config.yaml
rope_base: 10000.0
qk_norm: false
attn_scale: 0.177
bias: "none"
init_std_qkv: 0.04
optimizer: "soap_variant"
weight_decay: 0.0
lr_head: 0.00719
grad_clip: 0.5
decay_fraction: 1.0
batch_tokens: 32768
train_tokens: 153500000
Each number is 50 + 12 x the weight over the matrix's rms, rounded and kept within 0 to 99. Layers, rows and columns count from 0.

# gate: layer 7 MLP gate, 512x192, rms 0.0588, rows 347-370, columns 96-191
# up: layer 7 MLP up, 512x192, rms 0.0555, rows 347-370, columns 96-191
# down: layer 7 MLP down (transposed), 512x192, rms 0.057, rows 347-370, columns 96-191
gate347:27 53 43 36 26 68 69 52 62 52 36 41 64 31 68 40 31 39 29 29 66 45 63 45 33 37 59 58 53 48 64 56 52 62 59 52 57 53 60 40 52 78 32 59 42 65 52 36 35 45 51 59 56 49 59 47 40 66 54 23 30 37 36 65 40 51 57 43 60 51 47 37 62 36 50 55 50 35 56 55 42 55 44 53 35 45 41 37 38 55 26 45 70 63 35 67
up347:85 36 51 53 51 52 57 80 60 31 44 66 56 51 69 76 47 60 53 51 58 55 48 65 48 40 68 43 69 69 46 60 55 75 48 55 76 67 65 35 52 51 51 41 46 60 48 75 38 53 46 48 43 49 60 48 61 49 31 67 32 43 48 60 52 50 46 56 25 59 24 69 33 45 33 40 63 39 51 36 52 41 36 60 57 65 59 38 50 49 53 36 48 58 55 43
down347:36 58 59 61 52 67 47 63 48 37 27 45 52 35 51 42 51 64 56 43 57 44 52 47 42 42 21 49 69 52 48 59 29 54 46 42 26 57 53 44 63 51 58 38 35 32 75 66 39 77 50 57 60 53 28 50 49 77 65 25 54 31 48 55 62 63 30 56 39 52 29 52 21 60 52 52 69 60 62 47 62 41 42 50 55 60 64 50 57 55 60 66 73 58 52 47
gate348:52 47 65 46 54 57 60 57 59 51 48 50 50 29 36 72 39 47 45 60 50 44 45 60 33 40 53 54 45 41 49 47 31 73 38 55 49 41 45 43 80 24 44 50 55 64 57 60 40 53 48 65 72 46 44 57 26 32 44 60 38 60 42 45 61 60 37 46 52 44 51 49 54 75 45 35 68 58 65 35 64 46 46 44 53 61 54 38 56 23 50 49 52 49 44 57
up348:56 22 47 30 47 59 19 27 40 49 51 43 58 56 44 58 67 55 34 50 51 53 33 48 73 21 51 60 53 64 30 51 56 63 49 36 53 47 53 28 58 36 65 47 50 62 31 27 44 46 42 47 45 44 71 40 29 34 59 64 37 51 60 43 57 52 36 35 62 47 59 46 50 48 42 37 61 37 53 32 41 54 46 64 56 64 65 39 69 32 69 44 53 47 51 58
down348:46 48 42 68 50 63 47 45 47 67 72 49 24 58 40 42 62 59 45 39 44 52 38 48 44 58 51 57 67 36 34 53 29 42 56 41 53 64 73 71 43 72 55 68 42 46 56 51 58 39 53 56 56 66 53 37 62 35 40 44 40 27 51 47 34 33 55 44 50 53 59 69 32 33 54 55 44 33 49 59 40 66 33 54 36 77 33 60 55 54 34 35 41 32 51 23
gate349:58 39 54 72 50 41 48 35 52 57 47 55 54 60 48 32 55 55 43 51 59 47 56 82 56 53 42 70 35 46 68 35 21 40 35 45 44 58 45 33 44 66 41 52 51 51 72 29 54 49 49 54 40 49 51 44 42 48 60 71 39 49 63 73 41 66 59 53 56 64 46 35 42 69 56 47 51 37 49 31 45 41 69 36 47 36 52 62 84 68 55 37 39 54 54 54
up349:43 54 37 50 48 43 54 43 34 44 29 35 70 35 35 63 24 55 41 43 23 33 49 34 49 33 79 48 44 44 51 66 63 70 34 60 58 47 77 54 56 13 61 32 38 63 37 40 54 55 39 45 72 50 40 47 58 48 26 43 51 53 34 27 56 57 67 64 52 19 41 59 55 40 54 56 43 55 32 36 55 47 64 40 58 61 44 51 57 23 66 71 40 29 40 59
down349:42 68 53 53 58 64 54 46 60 56 51 18 55 68 47 28 57 35 47 46 31 77 42 53 50 55 44 40 82 61 51 31 64 58 61 34 42 59 41 62 42 69 39 43 69 50 37 59 59 66 52 41 63 38 40 75 71 57 45 35 44 53 67 57 66 51 64 61 59 62 42 47 49 58 57 70 58 53 69 45 72 61 41 58 31 25 48 35 38 42 28 44 57 40 62 46
gate350:33 51 45 55 48 40 66 57 50 55 41 67 64 46 58 41 57 65 47 40 43 54 41 51 41 44 52 46 49 54 46 55 32 53 58 41 58 69 57 39 62 58 56 38 46 61 64 67 68 46 38 43 64 51 50 49 45 56 40 32 46 62 48 51 57 31 42 50 61 69 50 60 29 67 51 57 48 60 41 42 57 62 53 49 61 30 63 56 58 55 66 36 63 63 54 49
up350:57 53 68 44 38 38 27 59 51 59 36 44 51 64 59 67 53 43 78 53 50 51 66 47 39 35 33 34 37 51 37 40 33 50 38 45 67 32 70 62 31 55 47 64 41 75 49 44 50 43 39 52 56 61 53 58 73 45 55 32 66 64 56 48 41 60 71 38 60 37 52 61 49 57 48 53 40 90 83 55 49 59 30 39 52 54 56 63 62 35 31 53 62 56 52 28
down350:51 54 60 37 66 50 61 61 50 48 48 72 73 84 67 50 46 33 47 54 46 44 42 53 65 59 47 68 34 45 61 44 66 65 49 32 53 39 53 48 66 58 51 56 62 46 41 69 52 60 62 37 62 57 38 67 64 74 72 56 49 73 45 63 50 39 65 47 84 65 45 46 39 73 60 48 29 48 57 57 47 53 58 88 50 39 66 40 58 36 60 49 39 57 49 52
gate351:66 56 38 62 66 43 52 42 49 46 31 55 34 50 33 65 67 57 47 48 52 41 24 48 36 29 46 51 52 57 47 56 42 28 39 70 33 46 60 55 63 58 56 44 49 60 37 61 46 49 47 51 32 68 61 58 58 54 65 46 66 58 63 53 35 50 52 52 74 58 60 53 45 49 46 53 44 43 28 74 54 68 59 43 66 56 52 58 43 39 39 74 66 60 72 66
up351:61 32 43 55 45 37 49 44 61 66 34 50 43 30 28 59 84 41 50 34 37 42 72 49 53 55 32 53 48 61 47 40 39 26 62 52 41 70 59 65 65 29 55 21 46 43 38 44 48 60 44 64 77 42 44 38 47 47 31 61 35 52 43 36 36 47 58 40 39 36 56 46 47 26 52 14 39 51 49 44 55 57 42 43 47 47 45 66 36 55 66 49 50 46 47 50
down351:24 43 57 50 63 53 49 53 48 50 55 53 62 60 30 61 50 45 62 38 37 55 58 43 38 53 62 46 65 51 44 49 64 58 74 26 58 39 36 44 40 29 58 61 73 48 68 58 42 62 42 61 46 27 69 62 68 61 46 53 39 44 51 54 37 63 25 53 48 32 50 57 36 40 63 83 65 58 39 63 57 54 39 88 56 53 52 50 61 38 62 53 45 29 56 47
gate352:38 60 54 44 59 52 27 50 45 54 60 49 35 55 32 52 63 26 53 41 41 61 51 35 50 41 35 32 44 26 66 56 35 48 62 64 80 57 62 39 24 45 55 47 50 76 52 45 34 59 50 69 30 29 63 45 34 67 42 48 48 76 67 51 61 39 56 44 47 41 42 59 53 53 68 54 53 44 61 40 54 50 68 63 69 32 56 32 29 28 57 77 63 34 54 61
up352:29 56 49 30 51 52 42 62 67 46 51 50 41 28 60 55 56 59 64 42 51 72 68 22 63 50 58 63 63 50 30 43 57 36 50 48 37 66 53 40 58 67 76 71 50 61 44 53 26 36 36 50 56 75 54 38 36 64 32 27 52 35 35 47 57 34 59 56 38 47 45 63 26 53 50 64 46 43 55 48 40 42 44 53 61 63 38 77 55 51 32 44 48 45 52 52
down352:52 38 39 49 49 47 76 51 35 55 66 68 48 44 55 55 66 33 46 41 58 46 40 55 58 61 35 50 53 66 46 37 66 31 46 59 43 46 54 35 39 62 54 48 41 61 51 58 47 41 46 56 67 45 49 71 50 60 46 56 39 53 27 57 33 59 42 75 45 46 57 39 45 61 32 50 60 35 47 35 54 61 39 38 39 48 65 54 56 45 55 52 28 50 46 44
gate353:42 53 42 29 54 67 47 42 56 51 53 57 46 17 47 36 67 47 60 48 76 51 54 59 50 67 63 61 44 40 49 44 36 55 16 57 59 42 60 58 32 51 44 35 34 74 49 49 63 56 36 54 37 57 45 57 31 16 31 58 53 60 67 50 58 62 38 25 49 49 70 43 62 59 58 43 55 64 76 41 50 40 49 46 57 58 31 30 51 62 44 35 49 61 44 60
up353:61 41 50 48 43 32 45 41 60 54 68 55 39 36 68 50 42 20 63 38 49 56 56 55 40 46 54 31 62 60 42 45 65 46 40 57 41 33 33 62 36 43 51 55 56 74 41 57 69 58 64 76 44 46 73 47 70 45 47 49 33 56 57 64 62 42 44 50 50 43 32 46 46 53 46 26 53 48 49 64 28 56 56 67 41 64 37 53 48 38 31 29 62 37 53 42
down353:45 51 27 43 52 68 48 51 47 50 62 68 59 53 46 39 43 68 42 42 59 72 41 60 50 44 50 54 39 59 42 49 43 37 40 55 58 39 58 59 47 59 45 37 43 30 40 44 49 48 34 54 31 30 59 47 46 60 56 73 70 37 47 44 59 55 72 62 44 66 43 48 46 40 33 38 34 36 51 52 47 40 45 32 52 38 38 39 53 46 74 22 41 61 34 42
gate354:53 40 71 57 59 33 62 51 56 61 46 55 41 51 49 58 52 36 49 60 61 35 64 61 27 48 41 39 53 47 47 49 26 63 63 46 25 63 44 40 52 60 62 52 50 65 70 65 38 58 65 64 46 56 42 48 39 38 54 40 39 55 56 68 52 46 49 57 57 54 32 70 50 50 30 59 63 39 43 60 42 62 44 44 29 49 63 72 41 36 42 52 54 33 58 53
up354:50 58 54 66 52 27 40 65 30 32 50 38 38 46 54 63 29 55 60 27 59 61 34 41 82 48 49 55 45 50 61 42 43 42 58 52 58 63 46 56 31 41 49 68 43 65 68 28 53 40 32 52 50 48 50 51 55 57 54 37 56 40 64 35 55 48 50 43 70 41 34 47 50 50 70 54 15 50 58 68 47 43 41 63 52 48 59 43 26 47 57 65 52 47 38 56
down354:40 48 36 41 61 33 35 45 40 49 48 44 56 43 49 74 51 45 52 34 34 60 57 57 38 40 54 57 50 61 56 43 69 55 53 50 51 38 36 31 54 35 47 29 68 57 41 66 64 40 65 48 70 48 56 64 56 49 38 39 49 57 49 45 33 38 48 67 52 57 43 56 40 49 38 40 40 68 50 66 42 59 54 77 24 46 42 46 28 60 38 50 41 57 38 63
gate355:57 63 37 47 60 41 49 68 56 55 48 53 47 54 38 28 47 56 28 65 60 68 26 63 29 62 35 43 54 51 47 67 47 61 37 40 38 51 51 42 60 50 35 34 30 27 50 52 50 48 75 35 46 46 62 49 62 53 34 57 40 36 53 47 55 39 41 71 54 56 62 64 67 60 63 45 35 37 52 25 37 45 41 44 50 59 28 54 67 71 56 67 44 59 73 59
up355:48 40 55 54 38 50 39 47 51 73 41 56 32 71 64 64 46 25 27 45 62 26 45 80 37 30 46 45 30 55 38 74 47 59 57 48 56 49 59 73 45 49 36 27 49 58 38 46 63 53 20 43 72 46 36 49 25 48 37 36 64 55 58 34 53 35 61 43 79 61 43 54 29 63 43 57 33 42 52 39 48 66 78 47 40 46 58 48 52 50 47 68 58 44 44 52
down355:31 47 48 62 38 59 39 38 45 50 76 69 57 74 46 52 56 42 50 64 66 36 55 49 61 53 49 57 61 47 57 64 49 47 45 23 58 42 40 71 48 38 44 41 76 33 40 48 59 50 24 51 56 48 46 40 49 49 53 55 84 75 26 48 45 50 48 51 59 46 42 57 45 39 60 56 27 57 64 43 31 49 73 73 56 53 35 65 51 85 44 55 55 46 31 37
gate356:48 52 63 48 52 51 54 50 49 47 49 52 48 42 60 53 59 59 74 39 32 54 53 55 48 49 69 59 34 52 45 32 44 56 36 45 66 47 67 53 48 22 87 52 40 61 65 66 32 50 50 49 54 62 42 44 45 49 47 54 70 51 55 44 51 47 69 55 43 45 58 57 49 41 49 38 31 52 66 48 50 59 48 60 34 63 37 50 46 38 27 65 53 58 43 54
up356:35 56 66 66 41 54 57 20 55 59 58 70 58 67 49 36 28 56 61 50 24 30 43 56 49 51 54 59 47 26 54 47 55 42 53 51 53 52 21 72 61 32 30 35 71 22 61 34 60 44 57 60 40 53 46 64 53 45 43 36 42 33 25 69 66 66 39 30 49 46 47 46 52 54 75 44 48 40 56 48 60 60 59 71 41 39 44 60 44 47 45 38 61 51 54 44
down356:41 62 50 53 71 48 66 59 61 41 52 46 52 39 45 65 66 30 61 37 47 58 65 55 50 47 56 51 33 56 45 56 78 46 35 51 64 34 64 42 46 42 84 56 52 57 63 75 46 36 35 54 54 67 32 52 25 35 51 61 45 68 51 51 58 46 69 61 51 53 49 61 79 55 50 73 42 52 47 45 52 41 52 48 57 63 47 43 36 50 47 63 52 36 41 23
gate357:60 69 49 59 52 45 46 42 27 69 49 53 48 32 54 47 37 44 71 45 54 49 54 62 44 56 71 40 39 58 62 49 37 41 70 31 46 62 51 78 51 77 40 37 50 63 47 42 48 43 56 55 54 49 83 70 61 41 55 47 43 52 50 38 46 33 56 57 62 41 51 46 45 60 43 48 58 50 42 27 54 55 78 44 48 48 55 65 43 37 54 44 52 73 41 45
up357:59 52 25 62 72 39 44 38 54 54 40 75 54 43 49 37 47 63 78 51 40 49 35 74 33 51 59 49 37 54 39 35 34 49 63 43 52 62 48 47 41 46 42 34 39 57 57 54 48 32 69 43 37 39 51 33 61 63 33 58 36 50 35 50 39 37 44 65 63 42 70 56 39 42 49 56 60 37 53 69 18 44 64 57 51 67 43 42 37 50 54 29 45 58 38 64
down357:61 51 65 60 58 56 74 42 36 59 72 46 67 59 67 45 42 71 56 62 51 67 59 63 35 58 66 47 43 48 58 37 41 54 68 33 56 77 58 44 44 56 30 58 59 67 59 48 53 42 48 52 38 59 70 65 76 30 54 57 50 60 27 50 41 24 43 48 67 65 48 46 48 48 38 40 56 35 69 42 33 57 34 63 46 47 46 39 63 36 34 43 46 40 49 56
gate358:38 27 18 41 38 65 46 63 44 66 33 56 44 59 53 51 35 58 62 65 47 62 45 73 19 64 41 25 65 33 59 56 35 72 66 47 59 73 43 51 41 43 28 53 35 34 54 44 57 46 43 61 33 64 46 71 67 31 64 57 54 63 66 40 45 57 72 57 58 59 67 54 28 65 29 33 39 70 51 49 46 38 64 40 57 43 41 66 65 49 60 51 51 53 60 54
up358:44 49 49 32 38 56 29 43 55 54 37 41 40 64 51 76 36 80 44 58 32 44 65 50 61 51 66 63 45 58 57 54 58 68 49 63 22 34 32 74 40 51 56 73 62 71 41 60 43 90 56 65 46 41 54 37 42 68 28 41 55 40 65 48 46 45 50 31 49 45 73 42 35 45 84 71 60 66 46 18 48 49 49 43 52 42 46 55 52 76 61 55 52 36 46 45
down358:70 47 69 52 63 48 58 57 28 33 55 62 54 37 52 60 43 52 35 45 39 39 35 58 44 27 56 44 47 47 44 60 51 44 63 33 50 42 61 70 59 47 37 55 76 49 24 56 51 43 44 62 60 29 38 64 37 49 58 66 62 72 58 31 57 51 42 56 21 54 64 64 55 37 33 40 51 38 54 55 34 44 50 32 71 46 54 44 40 55 38 63 52 33 68 35
gate359:59 68 59 65 49 45 24 53 45 38 79 63 38 47 42 63 58 43 73 42 55 37 71 48 38 37 70 63 40 28 56 58 56 73 52 70 77 42 36 54 51 34 62 57 37 58 57 64 43 33 51 47 61 51 50 43 17 67 37 27 32 49 59 50 52 46 26 51 65 64 31 44 44 57 55 63 47 45 57 56 70 59 45 64 29 30 77 46 44 47 61 47 64 46 33 42
up359:71 48 44 31 56 54 57 37 50 36 53 38 41 67 61 64 59 70 70 55 29 53 58 49 40 46 39 40 50 51 20 60 47 44 48 49 46 56 52 38 51 25 55 32 67 51 48 45 45 70 59 74 54 41 43 63 67 42 53 72 34 62 63 46 53 41 65 43 16 59 67 40 47 15 39 52 61 28 40 44 62 42 63 44 56 60 58 43 33 39 37 37 56 47 44 54
down359:40 41 50 53 48 46 57 32 75 52 34 41 56 26 72 38 51 41 79 57 67 55 27 44 24 61 29 55 33 29 58 49 52 40 54 71 68 28 62 59 42 33 50 54 56 49 56 28 56 57 26 44 63 36 53 44 59 38 64 58 60 51 40 51 38 43 50 52 32 50 69 46 35 38 38 54 65 66 24 54 73 50 52 41 52 37 50 39 51 69 40 28 45 86 68 41
gate360:48 48 55 46 62 62 48 55 56 49 51 39 50 56 50 25 62 37 36 21 54 64 57 43 48 64 42 52 43 56 66 55 42 51 46 60 42 51 56 48 47 59 62 76 32 52 57 52 44 66 46 41 46 67 40 86 52 56 36 34 29 48 49 39 24 46 42 36 51 62 45 45 46 57 45 41 68 62 40 32 51 52 32 48 39 59 36 62 40 15 58 60 52 47 39 48
up360:53 63 44 62 64 44 49 41 69 59 61 49 54 51 47 59 30 55 39 45 58 44 53 65 58 68 84 50 38 53 63 46 44 50 53 43 41 54 47 53 51 62 46 50 41 51 53 53 51 38 44 33 37 45 55 62 51 47 48 54 35 30 53 45 45 59 66 31 38 68 62 57 53 39 39 54 50 69 69 32 61 49 56 63 56 53 53 27 59 58 51 55 60 57 65 44
down360:45 39 61 48 55 45 40 33 56 42 23 57 40 47 49 30 46 33 58 44 59 58 37 14 66 53 49 54 54 36 51 46 44 71 54 64 45 59 43 54 40 60 50 72 54 45 38 72 42 66 40 47 47 40 49 47 71 61 49 49 38 50 54 67 08 60 15 57 57 54 59 62 54 55 72 35 51 43 45 68 27 51 58 39 76 50 26 30 51 45 45 36 51 45 48 53
gate361:79 31 62 63 54 45 38 55 44 54 45 79 56 51 44 57 47 43 37 67 55 64 55 53 57 79 49 62 51 55 23 52 50 57 39 37 65 73 47 58 50 55 47 48 64 41 58 52 63 55 58 47 60 30 52 60 72 54 64 45 67 46 74 63 34 62 47 57 55 68 47 44 66 56 51 41 61 40 47 58 53 52 63 42 54 43 31 52 61 49 57 57 51 51 47 49
up361:58 63 39 33 47 66 59 48 68 33 50 35 47 45 54 42 63 58 53 57 63 41 50 48 46 54 42 34 46 73 79 76 40 38 65 52 20 26 41 59 40 32 43 51 48 35 64 40 39 33 46 53 78 64 49 42 38 44 59 48 47 46 43 33 46 67 37 44 41 37 62 61 21 67 74 36 26 56 66 43 40 32 40 61 41 44 80 70 13 47 56 51 51 64 53 41
down361:62 36 30 42 59 63 42 65 35 54 61 59 48 71 31 56 32 41 69 59 50 47 35 47 66 81 60 40 46 50 56 51 79 63 46 59 43 52 54 55 57 52 62 34 53 48 28 57 43 35 76 55 58 63 59 56 42 56 36 69 47 49 58 37 41 42 35 66 70 52 44 40 46 60 46 67 45 37 56 41 55 39 53 62 56 48 41 45 60 42 43 45 57 52 73 66
gate362:62 47 72 48 61 49 45 66 40 61 54 58 49 52 66 34 59 62 49 49 59 68 43 43 43 47 42 66 46 60 48 35 64 44 42 34 75 48 54 43 64 57 31 60 60 67 53 35 57 52 55 67 66 67 48 45 72 49 63 59 74 50 48 43 42 53 61 52 51 54 33 51 51 39 67 37 43 46 55 43 57 58 45 62 53 61 44 62 65 67 55 59 66 76 37 51
up362:47 27 52 50 48 50 52 68 28 46 65 58 55 47 54 69 50 39 32 33 21 51 55 53 45 43 63 44 62 29 59 45 49 61 62 40 49 43 38 47 45 56 48 64 49 51 28 60 40 45 54 38 54 23 47 67 19 62 42 73 45 51 48 64 49 49 60 36 46 46 51 67 60 44 62 73 45 49 55 77 45 43 59 40 44 36 48 29 36 36 57 44 43 64 58 45
down362:59 50 53 51 46 45 37 50 55 60 45 35 46 47 53 52 57 64 49 83 54 71 37 33 44 56 29 52 33 70 47 55 55 58 69 74 48 51 44 60 52 48 53 50 42 20 47 69 60 45 43 46 38 49 57 49 51 58 49 25 33 52 68 59 62 49 39 40 63 23 53 48 55 27 42 48 57 47 57 45 50 44 49 46 54 58 44 45 56 48 31 54 51 51 61 63
gate363:57 51 62 47 35 52 57 41 19 51 47 52 52 64 46 46 48 37 53 79 45 46 83 50 52 60 68 72 59 62 28 37 49 62 58 48 45 63 58 53 70 47 57 56 48 56 43 53 44 69 33 58 65 19 43 61 38 45 44 47 63 41 64 53 36 23 67 38 58 59 34 27 33 76 50 41 53 18 41 52 39 57 60 52 62 45 50 63 44 53 55 37 46 52 57 53
up363:57 68 41 59 54 57 46 46 65 37 51 55 47 60 55 38 48 47 55 75 61 44 44 41 34 64 23 32 43 34 52 43 57 49 42 68 41 40 67 34 42 41 24 40 53 37 50 61 79 71 55 54 66 46 45 35 35 63 46 72 50 63 75 67 47 53 47 59 56 42 45 24 45 54 66 33 59 40 51 47 45 68 59 54 49 54 49 52 49 35 45 63 49 48 64 45
down363:63 54 43 49 50 43 48 46 29 49 51 51 35 27 32 85 52 61 55 50 53 61 41 58 68 43 41 59 28 59 36 74 51 54 43 31 55 54 62 76 66 54 62 50 31 63 47 48 62 43 49 60 53 67 52 48 51 45 82 39 57 54 44 68 73 45 71 49 64 20 52 80 39 40 50 47 64 66 50 63 51 35 44 53 47 45 46 44 50 49 48 63 32 55 31 47
gate364:60 23 61 54 35 48 62 56 31 46 45 38 31 59 46 44 52 46 62 61 29 70 53 37 53 60 48 47 41 36 55 29 36 42 72 61 63 41 61 53 48 50 57 33 59 44 40 33 42 55 50 36 57 69 37 60 45 34 43 31 37 64 42 52 48 38 57 55 39 52 54 56 39 39 54 46 58 57 50 63 66 52 52 47 56 57 49 65 65 35 59 35 47 47 60 45
up364:54 40 58 43 41 47 75 43 51 55 47 37 32 53 49 61 60 47 53 59 45 52 61 45 49 44 48 65 72 58 40 59 46 41 55 60 55 62 55 35 60 47 48 39 43 64 39 67 50 53 46 67 54 63 52 53 28 40 32 52 52 65 31 68 50 37 69 53 51 54 55 52 52 36 35 36 60 35 57 46 70 63 41 37 38 44 66 39 46 43 54 29 55 45 44 46
down364:38 83 49 44 56 46 44 47 38 49 63 50 69 41 52 52 46 54 62 52 70 74 45 59 58 20 45 40 55 53 50 68 72 54 42 52 56 60 45 61 46 49 56 59 41 46 35 69 53 56 54 43 44 44 49 60 27 55 59 38 50 39 73 50 57 43 46 59 44 70 69 49 59 62 73 45 48 43 52 45 48 52 47 45 30 63 56 71 56 48 41 66 53 46 34 53
gate365:43 56 38 58 30 69 37 52 36 42 26 46 32 54 47 48 36 55 62 52 35 68 58 59 43 52 50 57 56 71 64 53 54 46 40 66 70 48 44 51 68 33 68 43 66 54 66 68 50 50 42 58 68 68 53 41 46 59 80 40 50 59 45 43 62 45 53 74 26 48 44 39 43 43 60 63 53 61 47 62 71 41 75 52 80 55 52 52 54 51 36 63 67 53 57 45
up365:49 47 44 32 56 55 49 51 58 53 36 50 62 41 45 56 37 50 46 61 65 68 60 38 35 45 63 48 31 26 55 57 57 74 49 56 64 54 53 48 67 69 53 53 78 45 59 52 50 41 56 53 39 52 56 57 51 21 50 41 36 67 35 35 59 73 48 33 59 24 41 38 41 34 45 54 57 62 43 43 61 51 54 59 58 12 57 32 40 32 42 50 57 48 53 64
down365:38 46 62 54 66 42 45 54 55 55 50 56 33 50 55 61 50 38 32 61 55 56 42 55 28 72 49 49 37 86 53 50 62 55 51 59 44 58 54 37 64 47 65 61 42 47 42 37 50 60 62 58 59 41 63 51 56 39 44 44 32 41 61 41 66 58 22 41 51 58 30 60 53 27 67 35 63 61 32 54 43 20 65 71 61 67 51 52 32 53 40 44 73 58 39 74
gate366:68 58 50 60 38 54 38 44 49 66 57 47 35 39 58 37 46 52 61 48 33 69 44 51 45 57 58 51 37 51 59 58 69 46 56 47 46 46 63 46 29 36 32 50 26 28 54 53 54 51 45 46 37 70 37 48 57 66 51 46 34 35 61 20 35 46 39 30 57 69 60 67 80 64 45 34 80 60 68 49 37 64 61 53 67 40 34 35 54 56 37 57 38 47 58 51
up366:49 30 52 46 65 42 27 43 34 28 43 76 41 49 29 69 64 55 46 44 59 53 33 43 41 63 48 23 60 25 38 37 47 24 58 44 24 43 46 35 52 53 64 42 14 69 60 37 32 49 48 66 46 56 45 44 38 32 50 55 63 57 30 34 51 52 48 49 58 33 60 54 60 49 42 40 66 55 51 57 37 65 40 59 65 31 51 52 35 50 58 44 70 38 39 58
down366:63 35 45 66 50 76 45 73 56 55 30 36 48 41 51 34 59 51 57 60 68 54 35 41 57 85 46 60 50 55 34 37 61 44 27 40 39 38 61 42 39 62 29 41 48 34 45 84 63 10 52 66 54 35 51 58 40 43 47 53 47 35 46 59 43 32 38 77 41 67 43 41 40 58 51 45 39 54 54 60 63 47 62 47 45 68 57 34 42 46 68 25 63 25 54 51
gate367:52 74 48 59 57 56 62 54 38 49 45 69 48 61 41 51 55 36 64 42 45 51 52 57 39 47 35 47 62 53 74 17 22 30 53 55 49 64 45 66 63 37 50 46 54 54 46 34 48 48 54 50 38 70 48 53 28 31 62 50 48 48 51 52 69 34 59 42 42 68 53 55 52 54 67 39 50 55 43 86 42 68 44 62 22 52 59 59 58 55 37 47 49 67 66 66
up367:49 52 60 38 42 49 40 45 48 38 59 59 51 50 44 62 36 77 41 29 32 47 46 31 61 44 60 51 46 55 47 47 48 65 47 64 42 37 25 64 30 47 53 39 47 48 37 49 80 66 46 55 39 44 54 54 52 42 39 39 46 36 53 42 32 55 55 50 42 35 55 55 82 62 36 56 60 62 35 40 56 45 54 42 41 69 80 30 37 45 54 52 15 47 40 45
down367:45 68 44 62 36 51 60 54 54 42 53 34 26 48 59 38 51 57 57 69 68 36 54 46 34 46 55 35 71 58 45 53 51 28 53 42 46 52 54 53 37 65 45 45 53 57 55 41 31 52 60 65 47 61 55 31 54 38 58 73 45 39 42 24 83 51 46 26 46 57 50 60 74 42 66 64 49 49 40 57 50 48 53 43 47 37 64 49 31 53 73 60 62 50 44 49
gate368:53 47 62 68 48 51 66 64 40 73 38 69 63 39 64 32 50 43 42 50 41 36 52 64 51 47 44 63 48 42 53 65 50 51 54 53 45 50 59 40 49 58 61 41 39 60 68 67 29 52 50 54 51 52 45 59 42 57 35 56 67 66 53 40 48 41 57 31 39 51 65 41 49 66 60 37 50 49 52 53 37 45 52 43 61 84 33 66 47 53 45 38 44 35 67 69
up368:61 56 43 50 62 46 46 33 37 39 57 48 46 54 34 51 48 76 35 56 55 44 46 67 69 24 64 52 52 56 61 53 46 69 52 39 61 43 35 64 32 44 36 29 61 53 46 47 47 55 41 65 57 57 39 31 48 52 36 50 51 54 55 52 51 47 70 58 33 52 47 27 49 53 41 55 50 69 33 44 51 41 38 64 48 35 67 49 53 28 51 49 57 45 41 50
down368:55 41 44 47 45 62 49 38 58 56 45 57 35 55 55 81 32 48 41 64 50 48 49 52 47 65 35 46 52 37 62 34 49 49 43 33 47 51 30 33 51 61 58 34 47 38 57 48 43 60 49 63 47 47 55 62 67 58 65 56 63 20 43 49 58 34 44 57 46 50 42 54 58 45 59 37 63 38 40 59 32 54 40 57 40 39 57 64 42 46 67 47 40 51 39 26
gate369:38 59 56 50 52 30 48 37 48 67 31 56 45 32 59 48 58 40 42 37 37 67 52 63 42 33 43 32 47 73 50 53 33 53 47 28 42 54 44 48 56 48 44 45 50 57 33 63 54 44 50 43 39 40 73 64 45 50 40 41 60 49 49 35 65 45 51 56 61 41 58 52 58 45 37 60 47 46 64 26 66 48 41 59 36 42 51 52 41 64 62 42 46 53 54 54
up369:69 29 35 64 68 44 45 71 55 64 38 36 50 40 66 50 51 69 43 28 48 45 67 55 55 65 39 53 46 44 67 29 33 66 63 68 44 84 44 50 49 62 64 64 49 49 54 66 47 50 40 72 30 57 46 50 63 54 42 51 37 46 61 25 37 43 56 47 47 43 56 63 37 48 49 57 76 48 51 52 39 61 46 65 56 72 44 46 43 47 44 64 47 65 28 57
down369:62 51 46 27 63 52 59 43 55 78 54 34 49 53 50 50 40 10 48 46 62 63 28 42 36 45 56 37 50 47 25 76 44 42 62 32 55 48 54 40 64 45 31 52 50 36 28 54 45 42 63 40 66 51 42 60 43 55 63 41 44 77 66 55 69 34 52 64 63 58 56 51 45 69 43 37 51 41 78 41 58 55 25 55 53 59 50 62 50 39 55 52 57 35 72 62
gate370:73 38 56 53 41 29 29 48 66 48 50 76 54 37 34 46 43 46 34 44 46 29 49 46 55 57 32 36 42 43 66 52 23 32 57 50 56 58 59 47 35 55 35 30 33 52 59 46 76 61 54 78 44 45 36 28 44 41 31 60 48 47 48 55 51 45 58 46 55 54 54 56 33 48 45 76 41 43 62 57 38 53 64 55 55 53 47 40 56 30 39 68 75 55 65 63
up370:40 70 58 47 43 38 63 44 51 63 62 47 10 47 42 53 44 36 45 48 39 49 82 43 53 45 24 52 32 43 54 60 53 24 45 43 65 39 49 73 47 43 73 47 25 53 40 59 50 32 47 53 53 61 60 38 44 46 53 42 45 57 41 50 50 29 55 51 23 65 30 23 50 58 37 36 58 50 67 56 46 42 44 35 37 60 36 52 26 40 39 37 57 33 54 67
down370:39 54 34 53 37 44 55 42 61 56 41 71 63 59 53 59 54 53 52 54 65 65 37 54 49 51 44 65 29 41 46 35 67 56 47 63 39 53 46 57 54 57 50 51 54 44 64 55 38 23 51 64 42 31 58 49 30 32 55 43 41 61 50 57 59 37 50 49 57 32 42 43 43 53 65 44 45 59 59 39 46 39 66 60 56 49 32 42 71 66 48 59 43 58 52 42